Part of a small language model's weights: RMSNorm before each block.
Each number is 200 + 40 x the weight over its row's rms, rounded and kept within 0 to 999. Layers, rows and columns count from 0. The size before them is the row's rms in percent of the matrix's.

# layer 8 MLP down (transposed), 1280x320, rms 0.234, rows 797-823, columns 40-79
094,279,205,199,162,208,225,199,214,254,222,266,167,167,249,145,188,172,176,214,203,157,118,198,202,180,241,199,137,170,227,242,198,272,149,113,211,175,227,199,279
106,162,144,150,175,229,141,167,281,245,164,185,207,188,215,217,264,175,161,187,244,220,131,196,229,174,225,175,162,309,178,248,184,201,165,185,133,199,224,175,169
099,224,137,227,189,201,220,145,241,214,233,207,158,306,169,192,212,206,202,230,185,170,233,178,156,219,232,165,197,222,300,202,180,226,184,254,222,179,218,245,163
104,233,227,159,215,232,198,110,146,127,270,153,179,153,196,217,184,180,179,259,184,157,235,144,143,167,197,229,186,188,180,203,242,173,284,206,188,171,171,176,241
108,201,270,155,234,194,207,128,160,85,189,214,206,192,188,181,122,149,179,220,241,242,190,169,187,137,158,140,217,199,202,176,170,172,232,194,212,203,184,234,225
099,212,181,154,146,210,205,140,217,222,189,195,176,220,98,269,171,209,183,216,201,223,158,182,123,200,200,186,70,129,193,233,236,144,236,247,292,264,286,206,221
098,181,250,121,209,217,233,173,226,202,242,131,159,209,240,174,201,206,171,157,240,202,187,211,130,221,171,214,159,260,250,211,92,262,213,219,187,294,204,193,257
109,153,182,212,106,145,189,264,192,271,232,253,210,203,221,225,250,184,210,174,208,193,195,143,175,236,196,109,209,182,172,237,214,212,206,250,195,182,219,223,172
095,181,195,171,197,178,163,185,220,238,142,179,175,253,207,236,167,202,219,201,231,250,215,255,157,138,148,133,211,175,194,194,180,145,179,237,122,279,210,181,172
095,160,179,246,236,244,179,226,166,132,209,243,223,223,176,288,274,203,108,266,191,243,265,173,182,140,244,220,155,200,153,180,177,216,143,229,168,207,196,201,230
104,180,180,221,221,240,226,204,212,197,202,173,135,251,196,169,244,182,238,194,294,238,149,239,206,205,218,116,185,157,250,203,247,216,210,172,181,184,193,220,232
100,245,238,175,194,235,195,174,217,199,221,211,177,154,192,168,195,308,131,136,197,200,191,216,97,164,255,249,165,170,205,244,183,154,196,193,210,157,269,277,186
099,211,155,235,164,210,176,236,131,291,246,134,283,211,209,255,142,216,204,189,119,177,236,189,200,224,150,112,267,216,198,192,166,211,234,167,249,186,248,166,188
098,184,209,235,185,213,167,209,142,122,204,176,156,173,265,147,170,211,137,236,231,190,206,259,233,233,283,217,113,209,216,234,157,208,151,200,178,242,261,210,120
102,184,222,243,183,190,205,257,200,192,215,219,173,240,283,181,198,175,131,200,173,148,221,175,205,226,207,249,182,265,209,209,163,208,252,180,227,208,245,115,184
095,257,210,178,238,210,135,201,213,181,190,160,169,188,190,236,282,134,76,219,248,206,198,157,210,184,231,206,311,167,215,188,233,248,202,200,196,217,189,219,208
106,220,127,190,199,212,178,236,164,201,173,179,167,214,216,272,138,233,186,222,183,166,205,276,223,136,223,173,193,131,166,70,258,239,222,210,261,175,169,211,209
103,196,209,217,157,219,213,165,231,248,162,136,178,188,265,185,187,208,213,200,175,221,164,236,151,235,127,178,248,161,176,179,202,163,215,160,173,184,256,154,198
102,215,216,239,127,157,210,184,155,162,220,192,160,286,231,215,249,209,223,220,174,225,222,269,133,231,168,207,195,190,196,167,256,200,170,141,180,141,238,204,197
095,205,229,192,189,231,254,242,168,133,143,158,233,131,148,138,170,231,164,163,167,124,182,211,182,189,228,193,278,175,178,126,236,226,210,200,198,191,200,236,272
098,221,209,187,209,226,252,190,189,264,171,177,271,229,270,153,233,165,170,242,159,203,170,222,203,164,172,151,218,120,87,162,106,186,196,192,245,230,222,221,162
096,151,204,214,218,207,162,201,253,176,162,295,208,206,151,229,152,250,217,294,220,214,190,153,155,195,245,216,205,162,154,287,199,285,171,195,250,142,294,175,151
098,168,147,191,175,212,194,238,150,141,211,145,176,196,163,197,196,161,224,274,239,180,224,218,206,224,140,155,192,202,197,218,166,210,191,199,206,232,248,188,159
116,240,225,121,243,235,222,205,237,157,219,216,210,212,204,190,205,153,186,205,181,181,201,198,176,224,151,139,194,206,303,249,165,216,187,158,217,181,209,251,191
093,178,157,191,172,189,250,146,171,202,56,201,199,184,224,200,254,189,211,131,256,243,202,169,133,162,124,202,193,143,206,169,234,167,179,208,162,193,201,164,178
105,271,162,196,259,147,119,188,172,219,205,194,170,173,176,225,269,277,238,117,138,244,186,239,245,213,159,238,259,174,225,189,156,254,198,214,215,173,264,269,217
096,108,249,218,178,244,274,132,270,185,153,203,247,171,201,233,160,138,150,180,208,145,177,200,234,187,203,194,240,163,147,166,195,209,162,225,245,274,175,168,169
# layer 8 MLP gate, 1280x320, rms 0.23, rows 798-824, columns 40-79
099,253,252,182,188,284,284,182,230,237,135,242,283,224,250,212,215,194,216,190,153,139,220,171,192,275,208,217,197,307,213,174,232,246,229,145,198,217,288,183,221
100,169,198,232,176,222,144,204,238,120,179,292,282,166,180,188,321,219,240,158,205,259,154,238,175,201,253,179,162,211,193,187,218,217,200,205,278,252,253,191,179
100,222,204,223,238,176,142,230,182,229,150,150,224,205,170,204,217,232,189,230,224,191,209,185,215,186,277,244,124,202,250,200,230,228,216,170,238,158,209,178,168
101,243,214,179,292,189,218,174,212,229,146,171,236,164,188,234,197,294,223,246,181,170,190,197,257,209,328,167,185,169,124,192,201,188,157,252,202,153,174,215,170
095,220,243,249,213,205,186,208,201,286,205,222,234,243,212,189,174,218,227,197,186,122,247,190,239,161,254,171,167,239,152,177,197,183,223,172,195,211,182,197,226
098,228,157,187,229,207,151,243,140,176,196,143,141,185,101,223,149,151,179,205,238,228,117,166,175,231,197,211,182,227,164,155,255,225,212,233,189,228,180,230,210
101,297,216,225,209,221,148,197,220,131,169,175,164,195,247,218,226,246,240,113,201,207,151,189,150,114,201,212,225,242,266,251,196,177,181,181,221,145,203,262,210
100,190,193,128,221,181,216,221,177,226,247,174,207,113,203,131,160,175,270,240,169,166,165,99,218,180,211,217,203,255,202,200,207,269,194,147,202,238,160,246,221
098,302,225,158,185,256,175,143,290,258,132,229,202,168,209,212,138,194,210,161,239,179,167,209,151,224,236,183,291,166,212,185,172,138,238,154,237,209,247,220,245
099,118,178,190,195,185,164,176,178,205,152,162,155,223,201,177,221,196,198,173,136,188,139,213,214,186,265,153,254,274,193,217,256,134,153,220,167,107,135,264,211
102,193,177,206,236,211,203,204,166,219,145,166,206,173,175,194,320,155,202,157,193,200,208,138,194,308,231,154,136,254,213,202,247,288,220,233,183,245,216,168,276
096,70,161,213,235,225,103,152,188,165,175,209,163,188,246,162,199,199,170,288,175,209,225,231,251,172,200,241,187,201,209,133,159,216,258,146,202,227,138,228,300
101,153,175,198,224,167,177,190,269,289,181,237,199,183,187,181,183,173,189,237,134,182,227,185,187,155,183,212,239,283,170,244,254,238,170,292,167,200,173,78,180
100,162,181,241,208,237,270,237,139,186,205,146,172,155,172,191,198,206,174,250,180,206,135,170,120,213,229,234,118,208,165,171,237,217,227,251,176,209,244,140,260
106,228,257,169,212,209,168,243,240,146,211,226,206,160,244,211,274,141,272,227,168,195,165,265,177,227,228,225,186,187,210,228,184,212,201,156,198,249,248,177,269
101,159,228,209,224,173,198,176,183,192,231,184,202,212,118,244,174,309,152,262,182,180,196,208,228,210,241,271,236,256,224,209,227,242,182,228,249,181,149,198,194
107,219,205,253,202,182,259,183,197,251,258,156,209,139,187,181,185,220,163,181,255,184,254,223,246,210,140,198,191,262,178,196,246,252,201,254,192,109,275,232,226
096,220,161,234,220,175,168,174,167,191,177,153,118,179,189,218,254,212,250,197,196,256,165,203,211,216,246,164,207,156,157,168,231,172,206,185,161,227,190,212,275
102,227,210,159,211,227,145,192,256,223,210,124,218,239,210,199,147,187,236,275,217,115,155,148,236,199,179,182,161,175,229,152,141,179,220,160,140,149,202,258,113
100,222,190,199,193,170,197,148,289,196,226,312,160,160,197,217,151,219,178,285,142,227,221,175,194,296,192,121,131,272,190,197,248,179,206,204,151,199,155,179,230
102,214,199,223,265,223,196,190,144,227,251,240,237,216,209,224,293,205,117,216,130,237,238,205,175,170,169,155,214,222,161,213,235,167,275,242,201,202,172,154,145
096,189,257,227,234,168,198,189,178,221,252,149,215,149,294,172,156,231,179,141,225,217,224,251,228,319,184,234,263,140,222,199,220,215,134,110,159,194,226,232,205
103,197,172,123,207,171,228,151,209,210,183,187,149,130,219,175,191,223,145,195,140,207,193,175,187,192,236,237,152,208,209,240,206,135,234,243,205,232,119,217,191
101,235,187,249,239,155,224,195,139,207,108,195,176,175,188,186,216,105,171,186,202,191,197,171,184,228,86,145,218,306,192,142,234,232,258,161,214,184,197,234,275
104,193,151,146,217,246,270,183,219,177,168,250,217,175,181,228,179,194,167,205,220,153,219,208,184,111,248,194,161,225,176,176,156,218,168,271,188,244,237,123,145
100,231,213,254,220,211,183,196,240,203,114,189,218,188,181,250,206,217,201,262,170,239,214,213,271,244,216,204,239,191,227,166,138,219,218,129,155,175,251,183,194
104,227,221,166,168,147,145,216,231,191,207,210,251,149,169,149,174,195,208,195,217,225,193,128,149,150,166,220,133,192,229,206,167,146,168,187,128,149,224,207,220
# layer 8 MLP up, 1280x320, rms 0.243, rows 798-824, columns 40-79
097,190,148,219,172,252,183,201,235,129,137,218,172,204,245,214,231,218,150,258,241,258,146,167,151,163,187,233,282,213,192,185,286,255,139,183,242,198,211,211,204
100,191,214,205,189,187,246,169,188,173,233,246,237,205,177,169,162,230,230,221,145,225,193,138,221,136,238,269,208,165,212,198,183,237,181,214,178,161,286,200,198
099,201,148,161,147,236,259,183,223,197,209,211,165,155,231,182,183,188,269,176,177,214,246,182,199,148,220,160,167,160,169,192,234,245,238,234,172,197,204,146,191
101,188,197,211,193,248,234,288,217,147,272,254,176,243,263,258,162,172,182,212,185,228,186,234,158,202,179,244,192,196,147,255,182,207,209,289,181,172,224,211,198
098,183,243,206,224,186,209,121,191,185,252,251,226,180,241,258,202,210,198,191,285,252,186,219,175,249,186,203,223,168,235,312,185,189,186,188,191,194,218,187,189
103,207,265,217,107,190,300,175,226,277,194,252,270,255,299,236,218,225,163,193,163,201,223,211,270,207,253,118,196,99,183,249,174,215,197,178,230,196,233,178,232
109,241,250,162,201,240,212,228,256,194,141,131,203,177,194,192,207,153,202,177,198,185,151,175,140,216,232,187,199,132,189,254,231,204,168,233,288,179,140,230,187
100,241,209,209,148,130,226,191,195,154,192,169,196,251,238,258,266,202,149,183,200,236,182,164,204,306,172,256,128,180,165,185,181,150,216,273,201,241,216,156,166
096,185,175,255,203,135,251,163,249,191,206,261,131,218,179,188,224,263,221,153,179,275,184,187,132,197,178,153,143,162,239,224,215,186,207,192,216,195,248,173,228
096,158,222,198,212,157,197,104,203,188,175,170,172,179,194,181,217,187,261,162,154,161,169,227,253,330,227,127,198,183,230,178,237,190,240,238,224,229,200,217,204
098,195,171,238,145,273,184,195,193,157,225,194,235,157,221,172,191,260,108,194,181,156,246,264,163,200,246,188,168,159,227,208,188,230,281,272,239,219,234,112,162
096,201,235,221,184,163,194,227,200,241,282,191,242,213,131,149,180,219,206,150,156,172,151,191,215,181,171,145,226,227,192,157,156,232,315,216,290,245,209,162,153
101,182,196,245,227,171,213,221,147,156,165,157,197,213,147,162,235,252,217,270,170,225,192,221,209,185,248,192,182,219,180,178,165,253,254,201,220,219,201,212,245
103,196,187,179,243,213,179,188,153,121,206,213,195,231,188,244,163,223,274,160,178,154,245,253,188,232,191,244,168,222,224,199,262,209,165,209,204,226,261,204,181
104,199,143,260,206,168,229,265,233,159,198,190,189,151,236,211,179,217,202,214,226,144,194,207,128,152,200,179,176,176,204,212,166,153,223,198,225,163,198,184,272
100,170,192,228,148,253,208,173,152,214,184,210,268,141,208,180,149,225,206,235,172,233,209,201,273,219,252,179,169,149,226,175,176,193,205,298,211,205,243,156,206
107,261,217,268,242,226,137,225,190,174,186,209,214,155,206,198,195,190,146,187,180,247,261,203,194,251,168,233,135,167,129,202,227,178,180,242,169,224,209,276,208
099,284,194,276,236,192,259,231,167,207,232,234,161,206,280,173,169,146,178,240,208,237,126,237,201,124,262,178,179,240,108,215,293,231,270,183,140,175,165,149,139
100,150,230,97,199,195,222,210,203,212,193,166,194,193,212,205,196,222,186,271,216,219,188,230,155,250,221,167,160,237,174,194,206,114,256,225,157,172,187,144,233
099,100,226,192,173,252,200,182,203,220,261,309,134,193,181,193,265,169,227,217,232,167,201,187,211,176,178,126,125,201,157,135,246,232,224,213,202,232,198,242,179
107,205,218,230,232,222,235,212,111,200,281,168,164,246,180,240,206,254,201,193,163,250,264,211,236,138,216,193,112,197,113,170,274,194,123,186,212,232,245,178,174
094,265,197,283,254,262,190,200,182,205,196,204,206,220,236,177,233,190,243,174,238,225,195,245,220,245,251,299,167,189,188,143,216,219,173,148,245,218,211,160,194
105,193,201,205,224,195,206,211,256,179,220,191,256,212,236,169,200,153,222,206,134,224,216,171,193,252,175,209,168,190,245,224,199,176,181,213,245,167,153,227,198
101,206,208,197,164,248,199,207,223,235,186,192,161,217,215,207,193,170,134,175,242,196,174,171,122,163,162,234,234,231,147,158,225,223,131,220,193,124,135,302,189
104,205,228,244,155,203,211,251,280,232,248,212,180,247,191,261,278,184,208,155,132,230,207,180,164,189,229,165,149,192,218,165,149,240,191,215,181,206,272,227,295
100,141,201,203,219,208,248,216,252,134,214,225,218,217,193,205,157,175,213,174,181,209,176,210,165,189,198,200,161,217,218,155,205,152,184,161,162,192,168,250,229
100,224,124,226,192,214,207,190,230,205,257,172,217,213,268,262,196,163,207,292,87,241,194,261,207,203,205,153,237,208,192,197,211,252,205,111,218,216,268,140,234